Each number is 128 + 24 x the weight over its row's rms, rounded and kept within 0 to 255. Layers, rows and columns count from 0. Numbers have three digits each. The size before them is the row's rms in percent of the matrix's.

# o: layer 5 attention output (transposed), 768x768, rms 0.0209, rows 9-18,73-82,137-146,201-210,264-274,328-338,392-402,456-466,520-530,584-594,648-658,712-722, columns 384-479
# v: layer 5 attention value, 64x768, rms 0.0249, rows 9-18, columns 384-479
o264 116:107168129114113129107123132134167137162114129129159123118121122123111134159102145140200107150152091123138128106157132093132146148106111127157098132136194085106120128098142157138074127131124095069092177118117132122134110140132117159152136108137137139098108115126195147144157156138158135182
o328 077:141121112137124149132149122090147151148129142135149105114161117122068172113126154102108106157122143143117140142114137152151097104094123125117119149167111146127110149124142123108110103124117124147128110089080111138165134184142136111118104124143149220112073132110106149164107174150117131148
o392 091:149111103153128156103142114152093162134132136137141120094136103130125085091127120100133128112123109142122108110156153169161142137180104167149112065113081169161146142133061134099141150127098116147113144127096162129128119194116178135175133096162155181106123079146161123087103168144085125145
o456 088:150139116137115086097139164159152112076136129152143096119114153167141151128126112095163118113092119141180151150149153103154097122123092155129127121168153120150178142127140137084165092114152132161073187140093102126107108163109144130135153090155150123132144159100164148132132124093115094135
o520 086:101143125104131116102125141149114184160134093112090150121140100173090149131121137110109132155097141138098073169116116090166161125125150125110144101101114162092101139135082145126092105098110146122159107137141112151139163093114100133127106102134131112124114128160121052189111115140156129095
o584 095:128157106141120121132117133112117153139146080164106159160070112134140112090120165169121182132107176118136081116125108145140118092144118085158136155103129122163153102130095110132148166145111138110147100115146172138089134109176096129117133181135098108131166117148108127092102161121132146124
o648 096:111135128128120137133126176141134138132121116111165123106118118126105105173123132092156082158154081123182135127158102124177137138087121129149097124151168127119133141114106139117122126111134160164085158144067137129105111170084151144119126109161115178137153149105171178169140116134114094159
o712 097:086131088101146118097131192167127115113085083165141146138133142129166162132153120131151112082098121106080131154124115100087123116098119161129135144157136074128158111118108132121085107140115134122099123123113116089115144158122129129137165144124064116135118097124139113162167158045147136121
v9 102:128157112127121122120135144144149157164132110140106118115157120129099128136095136127114127140157156106109152141130173173152157130161089189148158096156129105146085088135113121121103113148091095099147153100166134125160107145133142105169144104137112122103108136125168150151109116107133125130
o9 102:135124129112111132155146112159128110097129124080118105132138116127105077138135114121109131128118146128090119133149125167142133144157097158140121103119106174122109150126130147089120142072152106072142114105132146112141112165137152128120131144139175068118138093088179105143166134125128123159
o73 100:122088114118122088117131150117151139116154113163093154094080185138119163171141128121157099149127109171146153160146128076164120075120154087104096157119144109169135139139111171195138153139125156160107122165114150113103157083084137109132130109130099097104141131147126147109153083129102150082
o137 097:132128111132120150142117116151083094104110108157162136133103145162114132130145167162111160126143105132131146154118169094090161093116146136171129176114152126119117117111138136145121136158150147140114152155112143116141102113087119133114148124101147139133132142175137098149113138123136115117
o201 106:117111151159116133149139147137131145134145110095152102150172118133156063129169129147134145095130122112136135126116116167108156145160096132140144126137155150095128083124114107076111121127135117113212105138127145139134120164152172152139131131157176116111127095115134134147160147160134132138
o265 101:133109147116129110146115134152132102095131083092109123119145150103126133149125129092097136106150080117125133137132111119181123123148159124164107095103126155138103159121068164097171142111090152167152107112131155131127081124105128121141129118109101125154133149143080107143093142130162143167
o329 099:155133130095073129152155168150130104092111115121162099109126127113158115137110167126130175143130103095108122070133134162128119116132136068152113120099160128118128082173106138116155107131129122128116129163128140121115132118119133101122140179120118146137113163119105093109106107126148133153
o393 114:156138126101110137126128153153108126137134134118134117161168110114158141118110128142127130115151143109117144095129147146140112136151145139123113133145139126117125094112128131119169108137163142141171104104144104164104145158161140116119170131121139101122119119131160156108139124114146137155
o457 104:143103189111155092160117122125100103101110110089164121149128115104174110137137144166125127104120133099094109095116148148100135157126102131151069140106167142117138142088141113087097144105165098104141125128125136128136123146124117168148128132128156093125106110097187143104136145116143137134
o521 099:108086126127119144098131112109131148149133079168166134083093139152112125116173135130094127139135150180135152151121167129137196127112157124092146162119102088134142155096124108138117167088131099183129129156127108119149202101162145166125131150147122149141112110131093146126193115170116101125
o585 104:138135110133119112108084130103137171135130124169145139138073104122132135158155151124150129099161131136178141157117144141100120130109172111113120108117067130143172129145118085203131140117136149180057141145129141133115097152120110129108153139097078164140164150157071064117148150120103124083
o649 089:137139149125128105146098124145113120117135123129156103139134130138139074136145174131108099133099104096133075117113140137083118156132109143159167144116149159116126087104125141091128108137147110102101129172155161110145105152097129127111128167174137083115113125136172106131112154116150099142
o713 106:121127147130130122149142099137115110074148132111115111155122112093122132155108140135111124117117133117138124107075101129140133137113150166132143145114112146110103150119165124104119134122111121086125107120108130165178096145146098099086145113097159095131125110107135122173142137102189143149
v10 103:076151142146128098160140123140166127092130110147114087107123108093106127149120116111148129140173130114142089149147118139153140150132106135130152111144106150139130187156112090155085187115208112093141153142118123144131116106112174165142134157084104126118165093067176113125185101137138119102
o10 098:081172123135109103089152136145120166157132137115142171112119117123115161156100134091101176153169109123156119110071115122121120078133137148129136155129125137128138150131127098118120120120159085124144110112093128100125107094112138107136130129151080127122118123151078114101151102181131153127
o74 095:157120122123143133137123124176130120139120112138113123155111139119125119101140117146103092102126116144138135114139134171121118132111123121159158139139119104111125144128147137081130072129139187150145130124146146143129149153131128143105118144088154150141130129139146110102130175104120117155
o138 104:148152129108138179092138163138159133110160137131103125113104116126155171071156150124128147142081116128196145104087154152164154151114116114146127163073125114099155128119099169106151097119105122129167133156100105118131151137133110108087120149144142155124111129155079180148121155136132143139
o202 100:078180124131114113092130124134137153138141145121142134142161121145122145156129116153155117156150093094138177143114116116141139143136138124110106114126143155107142181151116125097093144091124099148104131115085134120108097086090124114142123128120137114121127148156117083087125093166155133115
o266 098:118157121116138148143131119119174134114107116111135124103180108070146094079087152128105130115131174120091123126106134153111140132142171100138136138140104135097093125112137072107122148126126137109163068136117128113129135145112129135111132136130148102111163105086110107124114116144112127124
o330 095:125122162142117088147119095162121149136136120113097145119072116147178150133153101162160164087120141097147199113129124097076152124146168136120103117140139123145120156061134162128128163109136118152141096093151160165136178103100128149092118144122167134105120123140110154103141154085142081121
o394 107:141120162140098113119138100103131113137140108122130114131129110162122142083128128132126133100147124139098132114119128158092161141186173095092153130142130132111117121093137161110120127138108092148116130103137158111141104162099133125124151135140178083142170106141148136115103173105117133099
o458 109:081138152143102135137126127115124141147134129098137119161127103112107149132117157128135152142162137129139112145114097097162118089135121146144134113106103123135142159154140093149154156142128117114094079140122123139126090149124120123122114167133097144095120123088082092113142105155139152094
o522 088:155154084144107128118099142172123122130144111128161130129171145130135135136103130141124087165127102088125098129162102186128163155127083137151118149103156148121136143115130097088086120098114166094153204126097128116113150100113142107109127119103161081097116128138132126140121167141106163136
o586 119:146095155130129116122128093147100101147162137125098143096137133164185127090137123134122130110118118108094142166151122108119097141103116108136123177093156112125113107096137152144127116195134137139125155120140106138141160115129111109124135126125153133145126134131128129139059148081138149163
o650 102:068146135143132144124132107129156137134129094104162142125136118104139135146105117143141137119128128075130144103111159125129126101167183148136137090100124136122130188145120115124131154134123147134143108127122095142110120118122179156093153141147091122123117130116076127097158099189122138104
o714 104:129139160132147171118124120134121161181115151092125126136134103096105118131160120150093132144140139111137112124104142080168122109090132105110124172126112120142112138127141090148098132113129146085165077133122123083161125115144129134149116137112114136137146143096073098109153120178092141145
v11 096:120095147127124096148120124117131130111133118159151127122130116135142092129118126144136159130122148138175067159125169145100105129140126097108082161135138150147168128172136147147129107109119149129148091154117111159157136114146148132117140146123114114140097123099078143154147155144142137125
o11 096:129098171128106121163143137136098121129117113141106137108124139153132101133089127137140170114119127171152136092101143159151164137139162127115177140124126122117181076152089130123153168098070153145163167114120110196124127155139143072072091111129114126102125137127154126093118085143080133129
o75 110:135173079156106121144153133115120124124146128126106108124120107123145125130135136114067111107170138141115166112113117129124080147128105153149131140119102154088106153107130099069119133118181132121135157106111137103136067165126146141182158123099108209132138113130124125101127208157129108146
o139 086:168093150151145079147121113115181123094110144072084109166149142124148126140115122142146115119072096128080133112110139105137133155130127164121147129125095116139113146110130152147146107117115121143214113125143121121131110143126133166121139081075177078117162092109130150121139099155118187183
o203 098:114122120121097104116099125100101139112116126167156174122069105144127199143134133141150134103084158163105145164107160102139102128103152160128130112074120130143129168129105124115163112117095172164137138120119108121101150114131137139091130114120092096124120151160145124153154091168088108147
o267 102:139101109113070127116106129141091077122135136159128141119098124137134140145157178134133116126117132136094150097138134150115122145154152113144153135099107120125122128124138146153123113130087098173131132107110120160059176131133145137110127142085100176120141092133194114097135183119118153136
o331 081:129127127132140095135112171133099124093103144146131142134086101167171136159119121133115132120137151162114137138147121102074105178139137143163164127103111120142110135108122170110151098091108162131134176107142164117140097106127143168150119063117125080152157121155153129132142112140132119168
o395 099:132154134153139105103093154121118152120128135151130155135116135119090147111166129129144114141127120117107117158099118124103134101097149188144124118100117159129109147098129141155131088118114107146182142091162176080091112082111117179153094094144111140137118134187100098176156069162115109155
o459 091:119107138114115147122144142107127123126126122135112124134129092091139137108107106106156155116073137137112142139096118130178129073089172129113157142115088135140155118133119101151146154119062140149196106104132103134154143123129152098091095109093116115116129120140096124140130132141096170136
o523 089:158180142113122138155101135115110101126112164104117074151129136099094096162166132132116141097178097136113158093162129108116071112128107128129153145169156109122069120116166132105095107142156165115140141135113126096119070172136164174121170086127140153121129148143195099120126148087124125103
o587 094:138132136104143151138145140126139091116111157102115086130181156092122101111121112148113134131141131089091162139146101127094127115133124128115128140167104111103083108093171174097087152147114121095158148149124159111152079158111134134130131114185147128110121096117154118143116122112120143140
o651 086:137127137132113118135137132157102113123127130147095150127094092151140176125103118121160144116049134146129150161089153138146099113132176121096111125086133126147138155138106150142171101095095112164226132083126111168114143117111163116156107081068132074099140137126132145116115090154103175153
o715 098:137064129096132135145152122080126116127129142102113110134176118105076070153155158142120154152150149112099155139121121109145117124165150122141126171113147106118131111172134149151136187137126137094130107139143106168137157156132103104103148112167121133072123137132129110098110163152143136096
v12 102:104103138135143057089122178147118094125128131103112156128112128148163086089135086122119128133127152134177137144136110119165154082143082135154139143119129169120147123135145137115119145136113158169122131091112117129138146104119154080118118112116132149128096164129081143122167168089142106117
o12 105:121122148144122156126105148129110135147092126108160140147123097115158129140127102178124107123117088099122143129160115121126121131158141139100149154122134108124110133111131108087123120172121177139158136133126109148127147133112153129099090084112110161149086084152104138117097184141094107114
o76 094:133126123121139119162123090130122119122078134154112123129145117160108167113103172116116136110116207146077122127120118144095097143103115065117133138134103143162092157102113104185175124159145091106113153128131139141112118143133164127119122104108153128152179171127153133145122119118150180158
o140 095:176111150133128133126082110135128143113184138140169142122132119158122137135080162122134086175114127133080146173114113101110116131135149121098109151117124124112100139160145122134097129117133139139065129126107152095160107129129118165179110131163133178129166140113154122163061118136096106137
o204 101:110119178135143105152147148118109165203167161086151103084137105167128133131148138130160088131153075063107136105129094114137105130155120161082145124140138161119139108141165107113074116153114150162142113109104150120113149137110101106106138112094153192149107141162140130089126134133128093072
o268 102:117131100157126117112112121095101141113152150117085155126141104123120158145183124146145138108131112119156136128161093095142125126118169144119120129130191132133151126123141170152129157160167119129151093165115123144078154137121109134114114074084121082110117130129153105153125159097115133082
o332 101:202110173105102144146175132162104126122126177156128122133139093099118140139138161119190121156119128143132090087133111141092109129115140145095108177109142132126091108180134160128136130172147143130105089128093111144126154147124112108167141152141131184143126140092134165087104098119099141127
o396 099:110136137170112112148149090133114167152149104152095138126143092110094135102127175130128118127138119128076112135124096152110107104144163166095108105124109139145141130191133124192076118096060150126100119131120126097104124118167093170141128144126136176157128147142145103154120133133131121081
o460 106:094121129166126147120145154161123137147154147082138109114105149142120124124163104160143125112178050106158137133165073116143131095129132147096133085139140143097135111135116122104082111148133136140118125145086112105111179124100113072136109125124113146134067125130131092093114140158160056119
o524 084:137103103098133156149111153141137130132113144121138150132138089149153147139158166130115122103163174088094128146117088185155099148143162091154118118138070109136131119121149088148144073151113134121115139140105122102150111144148130138117116147123128161122131132129171099132106111125119152152
o588 113:179103112130146148170130116103154127087113068143121120141131103148082136123117135109154121147093154155109132126094155141105087151111153066131156135176110101143099102135130122143110126082115126130099121104176148132118087143155151158173143126133130117091209110131174137156140077090119168157
o652 100:121113128197129159136150119094120138166169150091168144107134110141133125124143122153168110137123076100130119132155079116118129141130139165122115135132166148117129131146125115128110109162121150111106121134095115107126131105098111106123126125120132187150066143141147092103069148138147088087
o716 103:108164102148091147151103158161142093087100064095109121136106112119128112113159137131126096086138129094180109153164091153125122145140139121115194116142154109096124126106139126119103142183134118097140122138118134133133128106136146132139082109119133135104132090138153144177134178117119105131
v13 101:168131117135148124129162130149144156115151130145128148118152140117166098121111122111089122057089167183142140109095150105126139099110123104152122122070159108112156123095148109128157117156130085143112150132109092176129104153133179127121135112130104129139141127165146110151142119130148122124
o13 092:125098159105153125087124135087122159116109102132155142154128134158144160122119125198134133139150164145126195151120105078098135140126143095140150139141142086110139133127145124129145109167094139139105169168132114134136114107120141151123142085083127152147150133143141175132091138129084143086
o77 095:093110127161109104164122142152125152115139155114105160126098107120147129124139157112162168161108125132100128121166093143133132162144145170107145135141098173162125169197107099092175092144159140080156116101084115118109093123099152125142144124125105146125112130103122101138101161145148119129
o141 101:112121115136116150140132099094095121169075118152140113094134094113171152147122139163139120116144165130149114114126144136113047158148126181157117117129087150111103144120143116152142175121153146154128147171140153104147099127142106134146125116087113139156134106112165125152125162173119143160
o205 105:143112119118134122081092101160108117127146108145119129124147085159148106106113146118114129067079129125129178092151107116098113103158158065137127199110159121096101113109124124118142114154109118141132149079122109166162113135141139103114152129116190134164124111149116199139076154134144143135
o269 101:115135143133123092118144118105100156115103118120080178091114125122161197154158149145126146114153113148124134125159100093088095110130173158148142171139165099145133141124136141101150141112140115141134160131088133116148115116144142112094150163077107124143139162122142141150105112077142131120
o333 091:126107089090150103152164139131126161102124137120114129116120094115152142124106160106094119139114155099121128084114144146081048156160138132118140156109132116119151139149099128119172106099142090102119116107140106170099075156123113078111167118098138127157133107125104158084129162158153130139
o397 104:099158157109125101152161124145114123072080115127105097121130094120141125145122149123120121096133134110136107087120126093118120158130097088133138134149109116131084111109110160102178143158126114135099114123158082115140113128119135125105106161134138160105161140118133176114122148112130150133
o461 107:142098115146159181104107152108106114128132117137096123127154124146108090095119124136119137107152147171123173094109105125097147115133127107132127146154160133133108083064137160148140150134130193125103161145155144174110143145132167124115155108119125139140165107122116176137094127141101133121
o525 093:083099146140130112123096130102113111133141128127133153132135105132131140133146127117131116157112096138152137103130104135104134168114147172146114067084130168111130135183112115110130078144084134115132119126122125119135129147110084166147131157104101178133128130138100137166136164175104108130
o589 107:135127099130126129131119116105127097144098145188133158153155141108103113162156142134166134159144121105149100148115165123144118143124122153128122103124122171140125151153126118137130137108131114134090127111113113107093157116136065136128115133124122166130079107127113114104181135137141129146
o653 094:137140110108167168096140140104140115116140092155120154135148092126110123102104130123093112113117163139119165078109125097094119127124109099145141168138164094110094077062149156133139140086128136131155166144135107150133131143143121115120144133107127078127177117159099175139091117141124141120
o717 111:142105162154135114120145154128111131085080131155122165122130151175126148128120119148127108140147129126130156198140169124118103156123124174117097130153127101115139165123131153090134142161126143122118177141129104104118138088147136137121118094137119152118126117092107151129120133117119149110
v14 102:120123164116142147167108131092170128129143126132114134082134107149091130118124114120113146114108140109124121114135117148133166153092104132112082136105107106131143152152111125144093105113118157146143140121138101126145136099137090147131135129169088130114164166141128153137156103136123191142
o14 096:146081143096149124117084143142135132125151133132141133112126115108098111111141103112133154124126115141106159053107100145139131120119168125113101165137106095127121138106084137138110155122122101124125099158120178157102115126104132104140122111144135107126143132102121136102104103143126173124
o78 105:116097114184126141127138103158091117194110122125158142128104117147150105138120141121099101138106095142166104132150114140072124077139134129161155130134143161143140092116113080130116121165122134153128113109135128145094093122160118156096152160144141126107150112140128111123149096106139092131
o142 106:200128154142120156123145109116106086118114157119099122139172113098178133109115118122125155155132106133166135145139165128131145127121146141136139139174127115113060135107123137122103139099123159166158133158125143097148146130097141160120131099122172123140143137146163095130095129131155091133
o206 099:132157137125136107132110120122156185157146136084059172122173138157133161123100128120131139144131121111117117036137137096167157102116123115109120103102117096131128107152085100132098169147127126133152137105134158108118161093125103114143132125082131104155152171113104170159097143163174128107
o270 113:164168154097105121138106178113154150136139122150111108100154103114117149137092136140160149126109107196138190108125140128162106136127132115161117073138137117092142129143064145136119114144123153100145132159138122135156129155131164157168131119125151189126136135140128146133145141155167129138
o334 106:175097175086105126122149131096115111124150148129080058136123112143137126114112163124113140105152137103075117071101141160124132143101161077084140162126137155120133116139141119104111110094098151102100140123138161099121159191119119090157123147120138119127130144134148091106085176142154111167
o398 099:176088145132094117068132054113103120107129148134109093157150145157180129135122140153115127109170142169112078089152157116121160097117162130064132083133087142140165127123133105141127124115132120168137127108115110126145144105155127131108125134087129098103149136118169168101102148116117149185
o462 103:135119134120130115150101157150161166109141092096137117125147112114122163123091114114100151109138112106124149080113129107130124122126133125153151111114086114099107173130089132163124147137140105142119152161099154135099090146108114144128125130094138127150119123125103168114112125167158135125
o526 097:067151131119151129114168078128124104151099159170109159109082143201143125166153120130101140149131099118163117105119142138123144143133118152127108082110175116125144107142157093095115134105126099130086136093151145123093138122136138137134131181129126074116109162130153083118181093102152126114
o590 120:134136074135125146098125111141110094142112140134153107137097138125155145138148128121112092122137140099148096156119119119039121123124111115158156152158146108142090121084164116103156166113134089121102115101153130118149088135152123150080118136119135126139131142115146063122122130078113091145
o654 090:192097140148102129141110149112133130127137157121098099133202125135140166118097147122137123139110134150107153089161127112156088121118186124116147097113136106132106130084129166122112124115110145137147133167123143123144085077126138114143140128096148097158099172121123155141063129170153135156
o718 109:126119165144129116095129142130127129058131151121095150121113120097135134118125103081152094111119106171149151148107127121147115113100114145157101144121090099122080159126118150133128156109098112121097150144121166133133140154142085136138091094193104052135115098092132139119130122099160132133
v15 099:183129118143151090190109109134100141168148121108095129140112119109104127140191144144119099134165148147110154163124115137111121138094101121134129135131119133165105133110154087130161146134117110117100131127136127128146122137137076154130155119172108130141127127179109145133113111163108123139
o15 107:129141125134106142121127052154110146149142128125106143117116112098110122122133135127081144072098166141156136083119122161154135082153107118169120097079152125119090135134172117093155145124156131100123125115135167174128073160154108156102186206168122149101145123103160125098123138154142139113
o79 089:102116149089120116141117155157125133109141108151124150140096114161180158140129106131106117176133089128113157127095104131130104151132125138076136117137121148126133153134086116125124119153144087137115092115097099107126175095146142112128137115143105123137118137120074131100156103106092103178
o143 094:155103148132154107132160112122093144116114136155169128127129126151122137127126152122087139165103108077114117172130154100171101132139110173138161154127127126116110155152149139127139106135118134120147109165089160129082150107103132156119178102140130144107125097106129099097170130120123187154
o207 100:156179083135083172132135102130104140144148098191123117134167121133108108128126132165128120080093121158162129132120135159109134136128111137173109129119150122151135116117169139131163089115094126122115129119131130166106124134180122166159137155150091157134117141144120114125125113119074141131
o271 086:123122096115118165115115129148123130157157149187182126093164136158134120114152157137154104165109106098132126115125165138135130154132091122143062113091115146128121137114100128122108126126185124113127155116140145121100171096163146146137157061160110121156107116093106153101120113112085123138
o335 107:187149161096097152155155162189111144097091134129138127170119079139139120166117127131111152155113098095149110103122128166085119145123110146136142134112112173118125099152120160144154109145151142118143138073141153137089133121133112148138140165118099177163105157120054165127159108130080155144
o399 090:129165132124131154115121146132104169105122105144160125145126159145090146138123129113117111125097133049115097147140117206113110122133109135141114088117103154129098117134143143119116114154140114117115069114137151112108136083143091104127141133146103162152079141156125137121177105129123151175
o463 098:118130138144093211122102080139130134157147099168159128152139122113112136135123126107108150116102141156140162093128141178115156091140132117135106121081150141142114155123179129130126078140105138126137112121155127159132085104121131142138167169178162193148135129122115110125114094139112170132
o527 088:139157161135165134146123116172131136104124133135118113131133142135134099153153115127090138067161081117133172125134142178104086146200143170128139160141187111135137114136142138145106132104136136150112171113125123135136101137115116105069167103080130137123149104137164117108128161103090117125
o591 090:150099182116150136111131156151144090105112147105131117126104194151132102117094145130140146152160127109096104161154144090183090137144152155119126125154137105101157141149140150143082108130123138136118117134149144105141151136077130105074125115106133158124137112107127097123132129087146138128
o655 076:138151114141106162116163122146111183153170121190146119140141124144099112128102111109115155120102099123127116130104182154114127096141129113152101148108100151165130138153149137111150113144132145145135112103141123140104111118154103189152145142171129203092120129135139160117129095167085170106
o719 099:135098122126130158111141083127110176141178118108105165136144149149109105118145131142103154153150181132142128099090137125151108100134118132152134111105133154069096101144124096091121109140195108090195145142120128124115124152154118137136140156162157165132184106119140125143139146147123124132
v16 098:187177156116152129098103106143158154108107086086132124129145143111144162116112160163154108158153113102132105091106153144135108178150095109121127119123083159109091151135095111075169087108166158120176166139156129151108150091138135122128163123098154123140149116143105090144092104139117171121
o16 096:171130102112171086085095154148116130135141169151125133175140115160134144174137143149132115152138119101094092172143119118098087124164154119103104077108121145103105141152149162113094090129113103153160150128125125140122137095079114130171137126113137162172148152144164135150117145148180122142
o80 101:108133121158127157133117130121144173125177159118173112118084145150141133130106110101090112066140133144131141116109135089141105126114124145151147168132173111108174084114148071137094156129137133121124135194148118155123087172128069146087104132142122135134102122140138093130112119147175092148
o144 109:106155083132137133104093127106107151162152150131147148124100125095111155108177137091121140129165167169117143141149088146143130121085112138094112108102119128150122127129107094125095159091108087129082079106093124099151146106152158109148136143138075101082132134155110166163121158110100142083
o208 101:132170132136158110121055121115126137126157132143071113145169102154094125138162145103124124133106148120087130076112133126099114156199153125108144148110079107115117152148135159134129109158115137105146139121113138124130114075158137097113162149123163155176126089156130139104103120140150151149
o272 099:174163131188134129113133125127155159176125125148148122123157122161110096108118179137073081110124119155163106136147130148097110128124158116104130141094136115133116130138142080143082088128123137128120094125121134119151113128141112108154146146133142145182103122140129134125105133142134136147
o336 091:106123147162145115097111115091169162149155093148104140075128128121131129082138138098075125103176119163136151142110121132125124134153129153112129150136103092110089185089139067124141128100115109158104135153117125135126148178148167107129130107131144109136137104105139133156100158124142125171
o400 105:115144104109151111134144160133107150122134122163133161098147098130143082083145143145104119121111152132097147104111169159087158144178165174134153129129086147150132169159116135141153150103105131130107138146110132101151164139136158154139136110130137115118140065102135134136112092145112115129
o464 104:148133123132135042111116110125124132113154161135106088145128122174130128144138133140151131121157128128129085120150151138099088150151111132130119122141084063141128133183148200159086115141116119127106157134136165120117121088152083126187164147117149124157117111125134133137145158105153128148
o528 100:128154132129121134152166090136165144146114140130122116105141114165122147127115132087138173163130162143105161115111083106148087165078132120106174158128126126136094127159129159086086117142105133122131145130131102098143064148123170101143130112161133110126088137136146110152094103166169126155
o592 107:071134145145123169118143126116110133091136164137148103148110150126132075124154101055123133120116153112136147140127121112169154114074120136127127166124174136119144116085127111174100119119147108094104101157099134123149084123146115125138123093135149135124123126130123151140100153113101120085
o656 091:142127118141140073132074124121149131118129119135089157131146111121106113142150171136110074136179151113115078094168121134111105133116124132092126090127105104122103154124142167144085119141103115134087156132150149121145141148154136116130142130125131144161140092115131145124182151116155140134
o720 111:143145132126098103138115133116085143154107177128131107128169093139154164115127144149137137129127123119113115177156084133123124126121148146127121105089116151136111150119135151110104092144109103173159097107112140070136099114076150160139133100110115143132102141122124094119116152113099153130
v17 102:124084155168154110144122097139115095134086153098184141126109125133174127174136130145118137142125094103138109126063123100144134133128090173151142136125119133150093132079143122141121103145184137107114156141133154117132134139120117108107126143168095128165117110119165153106169150110176142133
o17 098:127112061151122165129134115102093131136152139112139103123147129143105055117119156109114123066135146123122106101152080157122168127147136103129112120167164162182101126152108122116143165103155172093055119124149137133119129137163125168149125147125120151131128131138103100128113152148096076156
o81 097:167121155090101148149154118144131139135124093127149179136131131129182147090122140100129109143131142105107145115110105165125117146148105122135129105137082142106112133146147190127133114120082104169108092140137100149119153151082147164117149131170138116073155141128131173123134117125104166122
o145 111:142165140104122145139132082153154134135114118115102127177129090130078107149114113143125136075122156153113103079110138137119121129129153142130126103134110155100150098183127095131144130114108141164109107063144107151133147145114140114106081133114117146132121125146094101132171135125127141074
o209 099:092137122153133151150143115129137143110113144106140105126180136155075105130127108118127151090155127140123115091140108121095148165119125170113138169124117108116148129125114133068162144131153168138140149120133145082108114142137130083154133107130097123104084130147117055115130109135160161157
o273 103:128136127138141094100148149121099130097159127111149149141104153145149203132126083121151164133128143161093144142098156112116098205153132107078133129124123167137165127071101174130124103136113131138095151165144144119127133134113114104141163106114104126130144135154174091134150133139139109170
o337 091:096086134103120116111097134137126125125178135123092145137152148121111176132125109153165136180129171154071142155164127134160133131110154165104120148103112086118151125167112136111131149132094122146125088134105111118129139118104147100118142105093134094132140159108165126120144095108108127128
o401 109:138143149129108133162106116127129095105133110159114116126130106116120128076094116139118148128113121143089085165104161129156148129138137142123102117143047134115144101151120131141125105108127133157138164101145120081148107137130139126102099130085139113143101095130070089115125101151160158150
o465 108:119161111137151108109116102122121183114172127107144090137130128151105096130158110142112166105147101108113122072164070109106163094158164101111121126140136137098111109138090133116154149161150094094098133143142161144146087113166121104134139109137120139125117137159066068100139119161130132139
o529 095:111165076115117108126156133120153167118102101146093132126110147123115135131105156136170124113143130109107170147097129119138125153123166140106135140139133076127126115137113132129146123115096171159103116081134101130127161127126142152131127100130089106090130143135115132144132093134137151157
o593 102:126156130137105147128118084158133122117135091153132164142121145100151153114103122136130100108104130138117151173120143125116119101073122160118134165117110119125128125119124152149115157140136107125137102133131134136152107093096143152118159160109174123102154146121120161139078082093098103045
o657 097:124160135150120161119125121135139162130130151099151090134156126109114088136141128154135134109109120137128142104156098130131132124175115121141136159112101125113121124144065091109159119165115123135122187121123120133152113126111129122119121112122110175140125096142106069116148180176139122157
o721 111:115117117139156109127114088093144150144173128108132157116077143147120126154143133115101167100122157121115105113145123111105158116126127091096125153122165121167116120142104151139156169137125150113082123141143158137159113112171126141170187154097134152170133181135143129179102121129081133145
v18 100:160148117098112164093131170078133102100151108094129108165102118140161139144098160147139127173125100139114095172132146129122111094144166151111139134120105135121083149125120147127079099139108083144116137118143106109121136165092141111125124109113119136119088142127156092166164121126136112143
o18 095:126150171145128111149137109154144118095100118085120103103118120098141102108144111065090152132154133143118081099113129129110119102102115134129118138091116114139131112182110111128134094121177110098106119078118130133102119096154108138122167145122138103132118146142112072124109096128138109162
o82 093:118100132113131103160107127121134128093127126132095156163123123165120136082119117109122118136098136165102119110114114100128144139115144099126131085115186110140131108138069123123114127173113156130148099132140151145137157147123168138139126126132140098115148145127115199130115115112096166119
o146 092:110138069145102135084095130140096103171084077150146110093112101146114156099162134152132130136081165154135159083170113137126117152152095094147104165126122172183123106122070149172155142099110123142090117164138119119121105123150118125131164138143087160098115146129107141094149135120071128182
o210 103:108155150122139144147157130162140126080134142127113151139149147090138110111118139124127127115158098132096092117116145122150122076163150159104133153099153105122138089158127147156135076095100191129171118111116136143144148122147121133115131106131163108143097132129162107167109119117150105134
o274 115:116169119145160108098139137130137115096112123164118155096116153165155136095032118109122127150147127134103100172137147132177129109088146150080135174128130101086119103177155102120112087147110134096114111118132106143141117083156138146144131110144158138143106118105158147145128102162108096092
o338 092:108150106133133103149151129104105110120148126099117126130148116145106131106089150128125134131073128129100094111112148119139153170145116118111119152100137146143095060147118104133118112157097111128149149184106091094128149135151141083149131103118174133121159112096178135104137155133139152147
o402 097:111129122144132113141124171133138114082120137112139126081145144148120152114152118086128084127136132130097079113122145104152135157101114106131117171137146121166140139148142158110114094129096174132129172167094127100171126129137131102152162102168128079156141118087173159102060148114116109158
o466 109:118134166091120123147122087162145131093127150123131111090081129122137124109113118142128107092161103148113110140115140132118115111111119171160126156111120081139155086162156140171132096100142119124090101075139158124126059179134065128128148180156147152121121137146114121165122099133148118148
o530 095:126111126165142126177100113127097121145152112169159153162120124165147101124176138136129101139099150137146130150096122152097180117098129128146126119075153101131166126089122100149147141114123137185151104130128133127132140136145151102090106177114122133088127104157124137129102161148146140167
o594 102:113113103148130131096108143155126127148136115135144137110094098130154114105169117150156125134115132165162156101138137089089155156113130108151110092097137164141110141127094104118158171106125107149157118160141162109156114130160136109145116128157081155110120137123072121108135148117123114165
o658 088:126148154134123136101143121185130121075085124098132104112105153121131098107127152135111143129180121141105138088131137139098118140134108161136157146117120138114106072150146126140101099153113146117095146096143087129110111146133099146143189171165135187144117118106137126163139123153121074146
o722 106:087101127121125095085144114168141127129143106089095135115100130117132116121080127089123118124114137135152122114101094152169193103104114114102109133136129098116139127142156131128141077128103110154154104096108146160105101118152100141143131137136105124165156209109159110114135114169116077170